Part of a small language model's weights.
Architecture: LayerNorm before each block, biases, tied embeddings.
Each number is 128 + 24 x the weight over the matrix's rms, rounded and kept within 0 to 255. Layers, rows and columns count from 0.

# layer 8 attention key, 256x256, rms 0.0388, rows 95-127, columns 128-191
[[133 106 129 159 116 106 140 133 126 128 103  92 145 160 116 124 120 139 122 144 127 107  61 118 158 124 114 198 139 171 132 127 132 106 131  90 124 114  89 144 141 113  91 139 141 100 118 167 113 100 125 113 117 134 135 124 153 133 134 141 148 123 134 162]
 [108 120 125 122 130 143 159 142 158 130 159 108 134 104 102 104 135  94 100 110 148 137 136 112 111 138 115 122 111  87 124 128 137 118 128 126  99 145 156 118 136 107 151 142 141 157 115 105 104 163 103 143 130 136  74 109  88 103 162 119 143  90 156 129]
 [160 118 172 140 126 138 134 143 155 108  66 140 101 137 180 132 186 129 107 124 132 186 178 113 156 125 133 172 136 175 135 113 182 109 161 129 135 120 104 106 112 118 115 111  90 123 156 142  98 127 156 179 154 116  92 118 148 106 157 113 162  98 112 135]
 [103 128 151 170 116 118 147 170 153 108 104 140 122 152 132 113 106 146 152 146 139 171 140  90 126 121 133  90 112 102  71 126 169 111 105 132 139  98 115 148  98 150  96  83 171  94 149 137 146 104 101 163 131 124  98  90 123 124 104 115  91 134 174  94]
 [123 149  91 113  99 132 147 132 180 133 104 131 128 135 107 162 197 108 130 112 115 147 129  96 149 138 167 146 137  99  77  94 130 119 109 149 139 112 135 173  96 108 133 116 141 117 151 176 115 153  75 119 155 121 133 162 163 115  67 119  67 135 144 131]
 [114 130 163 144 124  96 123 160 157 128  96 136 152 161 105 148 116 102 146 124 112 139 165 152 117 128 142 155 121 148 177 151 114 103  92 148 142 116 156 137 153 116  90 141 108 149 127 124 113 143 142 144  98 103 145 161  82 119 118 108  99 132 138  77]
 [154 145 149  79 146 142 120 109 104  94 138 172 169 165 132  92  86 103 138 126 162  81 136 105 180  86  89 171 184 184 140 160 198 132 171 111 142 137 160 102 106 100 124 111 114 140 116 143 122 117 181 113 142 103  90  98 105 159 102 155 145 108 149 142]
 [182 114 142 135 133 105 156 154 132 165 118  95  91 154 175 100 100 137 114 166 153 146  94  94 144 141 142 132 144 140 150 131 108 115 153 145 134 182 106 110 159 118 131 144  65 143  88 151 154 103  75 164 138 123 146 109 151 132 113 141 126 169 140 109]
 [121 109 123 126 155 144 119 123 142  95 185 127 168 150 116  53 131 107 120 128 137 119 141 129 128 131 126 109 179 150  98  95 183 101 179 108 117 115 112 130 143 117  90 120 125 150 112 155 113 117 118 124 146 137 113 124 146 107 131 140  70 108 119 135]
 [ 96 140 166 157 108 133 147 131  78 102 127 106 128  38 125 106 107  85  51 151 139 131  99 144 176 119 186 195 140 126 121 174 116 161 148 113  95 156 142 106  95 147 131 135 144 157 139 148 139  79 130  98  64 151  71 145 112 145 161 122 124 130 141  84]
 [127 104  92 150 148 137 140 106  90 140 133 158 139 148 148 136 136 122 121 127 145 117  92 158 145 121 137 155 161 111 150 112 146 158 144 116 102 106 148 174 145 100 110 123 119 156 106 139 132 128 150 135 100 113 166 120 156 137 135 202 157 131 164 151]
 [184 107 149  99 143 142 140 124 143 131 129 148 158 126 120 165 116 109 151 175  74 105 133 148 191 113 149 113 108 101 111  91 105 131  73 104 177  85 111 148 141 133 114 127 118 162 138 150 125 164 116 134 132 106 163 110  81 101  95 132 117 135 160 142]
 [157 130 109 140 157 127 154  93 143 186 128 173 120 124 136 126 118  90 100 135 119 112 109 125 109 127 124  91 111 105 123 115  81 138  88 140 133 162 166 102 110 127 169 106 143 149 118 173 165 122 109 131  94 127 168 102 140 155  88 129 159 113 153 152]
 [118 126 124 120 143 118 132 151 128 204 173 109 161 101 126 111 155 119 141  87  61 102 161 148 140 131 102 175 160  73 124 131 145 160 152 171 128 153  81 120  98  99 118 131 146 154 105  97 124 141 178  99 104  57 108 146 130 119  92 140 115 137 132 136]
 [127 115 141 132 110 133 135 157  96 143 117 100 113 157 127 173 110 176 128 122 111 145 141 137 165 139 140 108 121 136 112 159 107 150 157 119 154 106 100 153 115 125 105 157 127 136 127 161 150 105 167 141 133 122 142  90  84 108 164 164 156 126 113 132]
 [154 157 123 151 131 116 124 136 109 182 117 128 172  75 171 133 146  65 126  96  69 146 130 137 102 145 164 181 108 142 145 137  89  93 137 118 139 133 126 133 141 107 121 173 124 156 112 110 116 154 113 120 122 171 165 136 131 136 124  52 148 109 129  94]
 [137 124 112 107 139 129  75 163 157 109  94 137 112  85 121 169 110 136 152 174 152 130 136  99  80 110  59  92 153 179 154  80  36 158 133 147 161 143 106 146 114 107  95 155 173 155  97 101 146 148  73  94 143 123 143 144 154 115 145 154 154 116 146 109]
 [111 150 111 152 123  92 180 162 107 131 132 151 101 212 148  63 105 173 117 110 124 143 177 122 154 102 149  75 126 126 141 139 159 137 145  90 138 129 110 110 144  83 166 121  66 135 142 177 122 171 156 136 107 132 125 110 156 107  97 177 112  84 128 150]
 [148 108 123 153 137 115 133 137 145 115 177  83 146 125  97 134 174 147  97 119 148 130 142  99 118 117 177 175 121 120 154 122 164 115  96 135 108  89  78 129 143 126 109 116 129 157 137 155  99 127 105 120 139 141 125 118 132  86 105 140 166 147 166 132]
 [169 132 141 117 138 115 145 132 104 116 128 149 131 130 164 158 103  83  99 114  65 115 105  85  71 126 148 187 121 122 117 192 122 166  84 148 125 160 171 105  85 145 212 144 180 122 141 141 113  90 111  96 111 127  99 171 147 169  91 159 115 146 159 102]
 [135 103 152 169 117 154 116  73 130 120 177 103 125 173 106  89  83 131 122 138 141 113 116  85 136 104 106  87 108 130 118 108 120 119 128 131 112 102 144  89 121 147 172 126  97 137 139 167 160 102  97 137 145 122 139 108 134 134 139 104  93 117  95 135]
 [141 118 117  82 124 142 145 112 107 105 160  91 124 141 159 138  97 185 142  67 111 165 121  69  94 187  99 173 113 175 140 112 103 131 101 122 167  91 144 155 116 151 112 151 110 115 146 137  96 140 114 130 153  95 160 216  81 128 140 138 153 119 111 144]
 [151 176 149 131 134 124  87 126 138 190 174 107 128 128  92  85  95 115 164 111  80 120 122 130 134 112  90 118 140 132 128 150 153 161 164 139 118 141 162 116 111 109 143 139 150 147  88  90 148 176 150 103 127 122 117 115 127 167 133 124  99 117 136 115]
 [ 92  99 152 144 143 137 181 118 125  69 137 131 128 120 140 157  86  66 127 144 152  92  93 163 149  91 102 124 137 139 124 159 140 128 114 130 125 163 199 147 152 146 113 138 129 137 141 125 137 148  98 150 156  71 140 114 180 145 107 172 132 175 146 156]
 [115 120 142 138 129 112 120  69  98 108 148  81 115 138 109  91  98 112 162 130 118 137 127 158  90 107 113 127 125 161  98 115 171 124  93 134 119  98  89 121 156 136 137  90 144 140 145 162 147 106 117 115 103 142 102 118 153 143 113 115 163 110 169 129]
 [160 110 150 157 143 145 127 135 145  96 133 138 119 127 138  99 136 108 123 141 166 100 125  90 136  86 101 120 141 176 144 140 117 124 112 131  82 107 114  80 101  96 155 180 124 152 121 142 106 134 102 139 141 144 129 102 135 173 148 152 133 150  78 157]
 [ 99 148 123 155 174  99 102 111 108 110 136 131 167 137 151  97 117 102 122 116  91 140 145 152  83 141 136 116 114 121 155 173 164 127 169 145 167 122 171  93 170 179 103  99 165 115 172  98 168  91 166 110 106  92 138 118 171 121  95  96  76 141 127 104]
 [ 83 149  94 131 153  98 123 109 108 174 134 116 139 157 114 116 137 160  93 139 131  84 129 174 111  88 111 118 130 109 119  77 140 140 156 122 123 159 106 120 122 105 141 139 122 122 120 130 136 126 150  89  87 122 201  97 149 117 127 160 162  97  94 168]
 [ 92 132 102 143 112 106 162 110 103 131  91 130 125 161 147  75 125 142 116 140 115 167  95 160  99 128 129 159 146 120 171 167 174 138 158 138 119 135 125 125 182 136 154 129  99 110 149 135 131  78 195 150 108 128 122 113 118 128 141 125 143  93 129 101]
 [169 166  99 175 106 135 108 152  87 143 150 158 105 159 151 117 145 170 117 153 113 150  81 134 150  99 141 154 151 110 101 109 146 150  81  93 120 107 113 122  91 118 136 122 113 140 137 143 116 172 139 150  85  74 184  87 138 146  74 168 104 169 156 162]
 [144 123 160 164 146  94 119 132 150 135 170 107 108 146 100  73 165 203  97 101 152 120 124 109  83  98 151 143 151 125 105  98 121 133  89 127 132 109 133  57 126 152 129 143 120 104 140  94 147 135 106 108  99  93 167 108 124  98 138 139  88 131 111 133]
 [173 127 116 147 103 123 105 117  90 201 174 126  90 188 152 124  93  98 159 149  86 136 134 174 188 143 102 147 115 144 131 174  88 153 124 129 127  95 110 115  78 149 152 150 116 162 141 120 118 184 157 137 152  63 128 142 163 143 135 112 138 177 133 142]
 [131 127  84 141 133 153 139 134 138 126 138 101 124 125  88 159 169 143 136 150 166 102 121 120 113 137 161 101  88 124 130 105 100 138 118 133 112 110 111 101 147 141 118 134 120 139 116 103 141 118 120  89  92 163 150 161 165 148  97 142  93 148  94 126]]
# layer 8 attention query, 256x256, rms 0.039, rows 96-127, columns 128-191
[[ 76 116 133  78 153 113 133 164 152  97  82 121 110 100 103 172 129 139 109 137 159 145 144 135 119 116 124 105 102 129 114 119 126 114 148 155  99 119 156 172 102 120 108 126 104 147 173 116 101  96 131 133 116 143 111 161 124 101 123 140  96 116 135  85]
 [117 125 167 122 144 125 112 122 119  77 108 145  80 121 159 134 151 183 156 152 160 139 113 139 124 133  99 176  70 179 123 155 160 150 171 151 147 118  76  90  71 150 102 138 125 128 138 129  54 139 170 129 123 171 136 135 141  98 148 112 154 108 121 123]
 [140 139  85 169 147  88 109 163  85 112 138 115 158 140 162  98 197  87  89 143 149 155 161  81 169 139 122 101  92 114 133 129 191 159  81 146 164 110 118 149 102 172 125  59  93 108 135 156 115 177  90 119 139 120 126 121 156 151  83 149 146  96 192 145]
 [139 127 114 104 111  94 125 136 111 136 116 103 148 118 157 165 130 125 125 142 137 107 102 168 145 107 110 139 145  86 102 121 129 147 109 130 163 152  87  98 124 137 119  90 125  90 101 116 142 180 116  89 144 144 151 146 161 115 127 113 143 108 126 181]
 [112 140 119 148  92 148 108 169 106 126 125 142 143  99 133 153 138  39 141 144 176 157 135 146 149  75 114 103  96 143 160 135 129 140  82 122 110 115 151 137 152 119 150 171 152 184 124 169 148 116 143 149 127 132 131  91  87 134 109 100  90 151 162 110]
 [100 122 148 169 157 179 173 128 147 143 115 144 101 139 116 109  65 144 136 120 148  91 148  98 107 104 123 156 104 177 118 184 138 126 202 138 132 131 127 162  90 135 120 111 136 125 145 156 120  95 170 161 159  86 120 118 106 147 173 124 141 123 106 108]
 [157 125 106 139 147 149 146 137 150 154 170 146 133 100 136  73  98 152 109 124 175 114 104 110 116 129 130 142 118 132 170 133 102 149 203 149 125  92 124 120 109 140 109 176  92 105 156 159 105  87 117 139  98 122 164 128 167 175 103 122 113 128  94 131]
 [117 141 132 183 118 170 185 133 137 165 132  99 117 134  84 118 121  98 103 124 190 120 125 115 124 125 130 135  96 121 147  87  89 149 174 177 139 116 101  99 140 115 134 135 145 156  99  99 114 136 113 142 140 139 162 130 152 138 107  78 148 129 103 130]
 [ 72 113 177 137  86  90 194 100  96 115 111 150 124 139 115  81 128 118  67 149 106 128 181 166 167  93  89 127 129 121 142 192 130 147 173 157  54 185 159  72  98 112 118 105  87 116 133 111 149  85  97 134 157 141  90 131 109 165 170  93 120 165 115 138]
 [129 148 119 155 133 141 108 113 167 122 168 106 110 125 112 139 115 147 131 135 143 103 112 123  90 113 138 117 154 105 139 106 127 137 111 119 123 153 113 118 177 119 125 111 153 108  77 149 141 129 138  87 112 127 146  89 119 119 189 129 147 131 159 127]
 [148 133 124 125  85 139 164 135 131 117 121 127 102  92 191 127 100 107 117 220  84 123 144 123 148 103 116 168  89 165 114 155 132 102 132 129 112 112 172 120 169 180  72  98  86 171 136  98 145 142  87 142 151  89 133 138 102 143 116  85 152 159 116  98]
 [155  94  97 127 155  99 100  84 154 101 143 133 122 101 168  93 128 120 130 166 101 118 133 148  90 111 132 118 120 117 115  94 120 108 132  95 160 142 150 109 155 135 137 102 133 124 144 146 193 101 151  88 104 143 183 114 150 100 120 145 133 115 131 156]
 [134 143 102 140 103 145 128 125 144 133 132 115 119 140 145 146 151 129 123  88  98 124 140 101 130 133 106 158  95 144 176 100 130 207 141 111 111 169 110 137 169 117 139 156 132 154 100 167 108 146 113 125  89 104 126 183  82 158 104 121 121 187  93 137]
 [106 169 130 113 153 158 165 116 129 150 132 141 127 150 114 118 199 156 120 137  82 141 152 117 182 136 139  98 163 173 137 133 142 132 128 138 100 139 142 111 144  84 140 174  87 114 109 118 126  93 138 141 115 147 104  97  66 153 175 105 170 123 118  86]
 [125 136 141 174 121 117 117  76 131 106  98 136 102  96 159 176 116  80 135 113 116 141 137 112  97  91 123 113  98 145 171 157 150 178 131  75 114 128 177 124 142  85 148 137  44 170 117  94 141 130 140  90 132 158 187 128 171 139 108 112  88 137  90 108]
 [111 139 180 111 145 149 102 135 124 117 101 137 140  85 138 123 106 109 106 115 151 112 117 109 112  75  89  78 155 154 122 108  99 171 114 157 150 146 124 104 127 136 120 126 110 158 129 116 110 121  61  99 120  91 139 185 167 176 160 135 145  97 122 120]
 [ 81 143  73 130 164 138 136 198 152 153  88  95 139 139 125 123  92 148  85 115 180 125 120 139 162 108 155 126 142  80 131 144 192  93 177 113 146 151 109 121 153  92 168 186 152 149 108 168 128 145 165  57  77 173  98  73 112 147 118 158 123  70 116 120]
 [105 135  45 153 103 174 107 170 167 126 117  69 111 113  73 105 199 150 121 152 147 109 116 122 112  66 163 159 119  80 125  58 167 108 133 131 120 123  56 159 125  93 169  95 113 171 123  96 125 150 149  88 163 133 140  98 123 135 107  59 136 105 175  77]
 [136 123 134 121 109 109 132 106  94 129 148 118 115 139 192 144 161 133 145 153  56  95 129 121 111  94 105 127 175 118  96 149 156 117 127 101 154 189 122 106 109 100 151 140 165 119 127 143 148  95 133  94 165 160 145 135 134  87 155 136 121 146 154 136]
 [137  97 136 131 117 139 127 169  94 156 144 108 153 144 119 107  87  96  97 128 176 150 113  96 151 147 142 147 100 128 130 119 113  81 147 162 133  86 142  90 109 152 134 163 142 160 144 116 139 102 113 138 154 145 145 133 167 152  90 131 147 159 155 129]
 [158 122 120  92 114  88 102  94  71 152  87 110 159 102 162 126 119 147 143 123 127 140  93 107 116 103 100 141 175 116 136 130 122 108  92 111 169 132 123 147 129 142 139 131 140 174 122 116 135 104 150 134 182 103 129 186 129  43 127 133 170 125 139 190]
 [114 122 149 119 134 161 136 156 102 143 167 133 172 141 104 106 106 137 173 138 136 176 143 149 167 144 198 124 135 143  79 164  96  99 135 106 152 112 160 164 140 126 148 134 167 123 142 119 158 145 132 113 128 118 133 102 145 149 138 177  97 135 120 107]
 [101 128 131  99 120  79  87 184  89  84 151 112  99 132 183 101 130 102 131 102 109 107  99 148 101 140 110 102 123 118  85 134 108 165 138 150 135 161 183 196 137 181  96 134  96  99  98 193  95 124 117 169 135  94 135  75 164 120 149 180 137 166 130 109]
 [153 115 155 149  94 116 206 109  72 140 142  79 185 149 123 144 103 125  93 112 137 119 142 162  83 127 143 125 157 125 121 148 116 108 106 168 120 127 102 102 149 107  76  88 165 132 138 128 150 142 121 196 180 121  99 100 158 140 119 113 122 111 167  91]
 [128 128 118 136 161 142  98 186 171  73 128 186 111 118  96 137 124 148 163 122 141 104 120  87 125 123 145 119 108 156  91 112 106  83 136 165 137  85 109  89  57 106 126 167  77  89 112 128  95 151 133 111 137 121 160 126 110 122 116 153 120 113  70 113]
 [179 114 150 153 132 127  98 103  88 133 106  96 118 163 211  63 112 110 107 108 128 123 155 106  64 128  87 150 124 128  74 121 154 174 121  80 154 127 126 117 186 145 146 117 144 154 150 188 165 138 132 128 101 132 139 112 159  99  90 107 115 158 108 194]
 [124 144 107 142 149 138 122 131 178 149 179 169 148 123 107 111 143 129  97 130 139 118 148 115  84 157 152 165 163 102  95 127 122 143 128  94 128 150 133  74 198 110 141 132 152 110 153 134 138 116 117  84  77 121 141  73 124 154 127 135 136  92 100  98]
 [135 138 104 128 145 127 116  99 126  97 107 133 144 118  96 107 123 166 103  88 144 174 145 102  91 154 135 147 132 129 149 173 138 134 133 103  77 130 130 119 125  92 142 135 152 133 131 143 101  99 159 162  87 135  79 147  97 101 129 130 107  94 153 111]
 [157 135  88 174 122 101 136  85 129 146 178 151 114 199 159 157 104 156 138 149 103 123 128 127 133 159 128 171 159 118 118 137 147  93 112 122 167 134 114 119 128 140 118 114 158  99 102 131 131 181  76 116 140  86 172  98  84 163 114 144 137 139 162  97]
 [143 131 109 142  72 111 115 163 145 154 182 159 136 177  87  52 153 152  70 101 148 141 148  59 102 131 134 189 104 137 147  97 110 114 109 164 146 102 134 132 122 202 126 163 141 132 120 120  78 144 101  83 128  54 171 142 170 167  77 106 134 134 144 109]
 [115 103 140 100  86 159 114 151 110 141 153  93 112 155 157 174  86 128 159 125 107 136 104 163 183 154 153 162 108 134 133 135 123 133 112  92 149  76 110 115 130 113 140 187 137 153  97 130 135 132 121 106 119  86 114 100 116 126 135 115 135 174 143 126]
 [140 121 122 128  80 120 128 118 135 149 132 109 155 115 146 119 145 144 142 105 114 107 108  99 134 150 140 122 151  88 114  81  99 131 107 133 121 117 120 102 156 138 100 103 138 102 114 149 160 152 133 155  91 101 142 136 130 144 112 130 145 128  84 142]]
# layer 8 attention value, 256x256, rms 0.0389, rows 64-83, columns 128-191
[[135 148 124 145 111 144 193  64 158 170  96 146 140 161 117 113 172 135 117 106 171 125 128 147  48 136 145 124 123 142 158 110 109 181 170 143 103  80 120 150 113 124 132 132 114 103 176 148 116 131 110 126 143 136  98 137 152 163 107 139 171 165  97  58]
 [110 123 110 149 130 122 117 139  96 142 157 109 165 160 131 131  93 166 157  92 143  92 116 123 109 135 112 159 141  69  78 141 125 135 116 116 154 152 122 106 116 157  85 136 174 112 130 196 121 126 118 144 117 131 121  69 155  68 149 112 118 138  90 154]
 [180 166 146 145 155  72  82 136  90 108 122 139  78 164  91 137 120 136 118 201  79  98 150  63  99 103  91 148 130 121  74 118 128  57 131 106 111 135 128 136 110 175 118 145 162  91  87 143 134 115 118 138 172 123 165 144 133 106  97 132 167 168 128 160]
 [ 85 151 148 127 145 115  79 107 150 120 160 160  93  75 141 118 177 129 167 136 138 120  87 105 194 142 170 144  73 137 208 116 110 174 121 114 162 108 119 103 129 161  79 115 172  65 169 146 110 141 107  45  96 148  86 163  95 150  98 133 117 159 137 141]
 [ 96 112 118 154  79 165 119 118 145  95 143  99  82  99 140 116 113 127 136 157 123 135 130 148 149 128 115 161 130 144  69 122 115  92 100 125 143 125 133 189 153 122 108 115 136 143 149 109 138  97 101 140  97 168 163 144 131 129 136 137 130 157 157 111]
 [121 138 118 117 103 152 161 140 148 154  92 192 165 169 137 108 114 103  88 125 132 110 181 140 138 112 157 180  92  70 110 105 165  95 137  89 108 121 143  63 186  57 120  97 117 165 117 131 123 152 124 109 144  90 132 128 135 122 167 116 126 144 131 123]
 [114 141 135 112 155 112  93 136  94 162 109 109 150 110 118 128 160 169 121 100 155  98 101 119 153 167 123 136  82 122 127 159 161  78 120 144 113  93  99 129 100 150 137 177 135  94  65 127 109 107 143 197 128 174 167 163 121 169 115  97 161 109 121 143]
 [146 139 120 141  71 109 105 185 124  87  86 185  84 163  94  79 150 132 145  78  78 155  72 177  77 172 118 151 124 131 100 106 174 145 153 148 141 176 130 197  78 145 109 133 112 119  93 142 119 129 174 115 156  75 140 127 113 175 137 122  97 136 109 115]
 [153 125 108 146 177 131  94 120 148 120  57  42 131 112 180 147  79 105 168 111 140 154  73 105 142 148 164 126 173 113 102 167 115 127 133 147 148 176 128 134 135 118 113 106 109 136 147 114 130 150 150 168 127 116 147 121 129  65 137 148 143 131 140 105]
 [ 88 133 114  80 102  81 163 149 125 132 155 159 140 154 115 157 158 153  67 148 139 139 120 151 143 137 157 130  90 128 108 165 126 117 144 170 150 104 113 141 140 151  54 169 183  68 114 105 126 107 121 157 140 145 158 110 139 125 126  95 102 113 110  82]
 [103 129 140  77 134 155 153 121 160 162 139 111 116 109 136 100 118 191 117 112 170 127  64 165 128  58 117 117 160  97 136 118 170 127 123 107 103 102 168 162 131 139 136 163 172 124 174 117 138 123 163 136 157 167 107 177 150  98  91 154 118 140 184 116]
 [141 130 145 161 139 159  94 158 163 179 105 146 168 141 117 130 107 178  86  77 128 138 165 150 154 163 138 131 116 120 174 110  77 141 112 135 128 200 152 119 117  90 108 116 152 134 129 146 120 113 134 131 168 176 152 133 118 153 122 128 128 187 128 158]
 [114 140 100 109 155 126 117 131 158 184 123 135 127  75 169 146 122 101 100 154 112 112 113  92 143 143 104 150 177 117 158 134 160 117  98 112 148 142 143 174  94 125 175  76 109 144 174 147 119  97 146 146  99 148 125 148 138 121 164 131 121 131 138 135]
 [ 71 135 111 159 114 139  86 121 125 127 114 198 121 152 123 101 160 136  77 135 161 167 130 122 106 111 140 164 110  99 116 160 101 128 146 114 179  82 131 105 143 108 167  76 158  72 120  97 102 124 132 104 111 131 148 155 138 174 137 115 124 141  55 118]
 [105  99 137 127 107  95 114 140 157 136 177 103  51  97 126 175 124 177 153 173 111 166 145 143 203 157  83 152 118 161 141 123 149 102 102 127  98 178  92  87 139  93 115 149 103  91 131  74 117 140 132 106  92 105 135 132 144 181 140 113 159 100 160 123]
 [ 78 118 107 115  95 119 119  93 160 103 113  97  96 121 120 127 144  85 194 118 112 132 102 153 184  84 152 109 185 110  73 134 205  88 126  94 178 127 130 110 117 161 163 125 158  95 121 127 131 119  98  96 112  82 110 143 119 151 160 102 182 125 121 111]
 [132 145 122 135 154  96 140 161 108 135 132 120 137 143  96 137 131 104 143 146 126  68  78 100 121 182 114 152 116 116 126 113 114  88 162 150 140 129 124 123 180 173 128 107 117 100 124 101 121 119 200 119 151 133 108 122 128 121 104 126 160  73 118  89]
 [134 119 113 153  99 183 148 112 138 136 123 119 176 147 139 123 127 113  94 109 124 104 123  40 114 111 133 135 139 135 129 127  82 151 115  99 140 115 157 113 130 108 157 122 119 116 112 214 156 172 115 131 139  78  91 135 107 183 100 143 137  98 119 132]
 [ 73 153 104 112 131 165 135 164 166 117 125  78 154 160 123 152  91 103  86 108 132  85 135 159 108  88 172 115 128 155 157  77 178 126 132 140  97 115 120 169 156  98  93  89  86 184 155 168 130 108  97 167 161 110 128 125 103 105 142  88 155 116 110 164]
 [137  92 126 171  68  76 116 159  96 125 149 122 129 152 129 129 132  97 154 160 135  99 123 152 121  88 116  81 140 131 147 131 113 136 125 129 120  97 104 105 127 177 175 170 164 136  87 146 163 142 158 155 106  99 147 147 119  75 118  90 113 105 128 149]]
# layer 8 attention output (transposed), 256x256, rms 0.0485, rows 64-83, columns 128-191
[[139 144 195 112 102  81 147 121 128 126 135 153 141 165 157 132 121 147 114 108  85 171 119 126  94 109 136 146 100 111 126 122 134  99 106 165 111 111 141 150 149 124 118 110  91 156 101 128 111 125  90 105 152  56  98 163 128 136 180 178 141 165 123 110]
 [120 146  98 136 126 144 151 106 134 182 130  95 101 163 117 144  85 131 126 140 201 139 136  67 190 132 120 120 146 214  85 168 127 186 119 109 132 117 151 164 149 135 135 125 102 121 159 128 147 126 101 139  88 110  83  52 137 140 159 146 121 123 144  79]
 [102 126  95 135  81 119 111 132  94 130 109 100 133 131 164 133 117 124 103 105 121 125 100 142 125 129 130 155 160 126 128 134 130 145 160 109 144 128 123 133 162 135 140 182  94 156 132 104 116 174 152 142  87 102 104 127  91 171 189  86 133 132 103 167]
 [124 159 144 136 100 166 135 117  86  93 118 119 164  86 102  97 132 184  90 196 168 150  94 137  22 184 155  93 152 135 150  82 151 153 171 103 125 159 116 150 123  56 111 149 129 156 119 121 178 137 137 106 204 108 127 102 123 115  99 127 126 153 103 129]
 [173 144 147 146 110 119 124 164  73 102  83 144 138 104 159 120 118 149  59 160  89  86 100 152 108 138 114 139 127 155 139 131 115 127 140 113 154 148 113 193 116 139 116  89  78 109 162 119 167 101 139 100  55 100 144 105 135 136 136 165 111 142  85 113]
 [129 165  78 124 118 137 101 113 120 125 160 138 105 136 149 130 125  95 142 123  72 170  90  61 121  92  92 102 162 164 149 137 117 145 140 104 127 195 197  96 136 113 131 177 145 107 134 109 126  97  80  73 160 125  91 191 112  98 160 134  75 149  96 120]
 [119 152 100 189 147 121 125 114 171 168 111 100 111 101 146 108 147 154  88 180 148 159 156 145 200 136 168 101 148  65 146 127 133 140 130 140 128 125 170 110 114 131 146 124 124 158 139 149 126 207  97 110 154 115 123 147 151 148 100 198 109  97 131 200]
 [131 109 125 152 121 110 151 177 126 178 159  93 124  63 126 216  87 123 119 105 121 146 155  88 158 137 170 163 146 140 128 129 173 159 125 152 119 103 144 100  85 162 143 115 113 124 140 189 110  79 107  87 119 106 102 145 157 122  88  68 158 147  91 125]
 [126 134 100 142 127 136 106 164 142 107 228  88 128 130 163 151 145 130 125 139 103 117 104 131  90 129 131  80 139 116 139 124  88 129 149 113 131 136 139 138  92 168 126 116  68 103 169 172 113 111 116 105 132 142 143 128 137 129 143 133 138 158 151 132]
 [161 100 157  71 149 118 141 125 180 149 114 118 110 151  97 124 171 127 142  85 121 101 124 140 151 149 158 104 173 132 102 164 129 136 107 137 103  79 128 128 164  94 146  96  96 146 120 141 141 138 108 145  94  89 119  92 146 125  97 138 126 151 155  94]
 [101 157 131 133 130  89 103  95  85 101 167  94 125 125 129 154 138 127 115 132 146 161 145 124  92 104 186 102  93 128 146 141 175  83 161  99 161 175  69 136 160 124 125 173 132 102 125 114 109 204 135  53 125  94 114 135 148 140 112  83  86 132  97  98]
 [129 126 170 161 142 108 106 133 115 129 210  82 134  67 128 173  91  94 166 133 140 146 139 106 168 120 160 106 205 107 145 129 136 122 147 155 139  98 135 163 157 110 104  95 149 125  89 113 112  98  85  97 162 123 150 122 134 163  97 125 143 105 152 120]
 [124 129  75 124 175 127 139 173 114  80 139 118 147 125 136  83  94 154 140  96 147 166 124 163  54 129 185  99 122 117  92 128 112 151 134 120 117  59  93 135 103  91 118 102 106 127  83 122 119  98 103 124 137 152 148  94 172 146  85 107 111  88  94 143]
 [149 127 118  73 124 111 155 146 140 169 120  94 131 133 114 126 160  95  96  88 121 174 153 149 102 128 150 107 122 189 123 146  80 150 127 118 106  94 136 121 122  96 127 102  78 119 154 107 140 114  90 135 151  79 105 106 165 106 179 144 118  92 134 151]
 [116 130 117 193 135 126 164 151 168  65  92 148  98 121 109  96 150 122 117  94  86 113 159 164 131 179 185  94 117 180 132 123  90  86 176 136 177 134 177 111 160  82 138 157 146 137 114 120 151 105 115 165 118 115 123 177  70 137  90 186 138 190  42 135]
 [168 162 142 204  74 126 133 118 154 139 151 144 153 149 111 144  98  81  85 154 111 130  97 124 124 143 128 134  70 127 166 142 146 137 154  94  93 143  98 172 104  88 154 115 131  81 182 138 149  86 139 123 133  99 157 130 123 128 157 111  79 155 179 135]
 [123 117  42 154 164 157 172 129 157 151 122 145 106 137 102 134  65  91 141 119 101  93 149  96  98 115  87 140 103 174 130  98 165 105  98 122 125 155 144 101 115  57 142 133 148 157 128 146 122 142 144 127 106  95  80 135 122 174 145 177 107 183 108 104]
 [101  82 111 116  86 113 129 123 224 178 119  83 155 203  81 153 158 132 156 134 138 125 141 134 130 106 113 186 115 131 122 162 132 131 168 113  83 138  93 186 127 121  91 129 137 166 147 128 121 129 145 179 159 130 148 109 140 124 174 128 178  76 105 145]
 [143 162 137 129 141 152  72 165 111 147 130 107 149 153 126 126 121 121 180 170 140 131  96  79 123 124 140 129 142  75 152 139 113 156 143 120 106 141 155  89 133 150 128 153 123  62 125 148 129 188 152 124 149 131 120 153  79 109 116 116 143 148 145 135]
 [152 112  94 167 135 114 149 131 196 137  98  91 106 133 140 124 138 164 113 104 153  98 122 171 135 133  67 140 119  81 196 181 161  90 122 136 121 177 143 155 134 165 121 113 119 132 184 102 123 139 143 142  84 121 118 133 137 117 156 105 165 167 123 137]]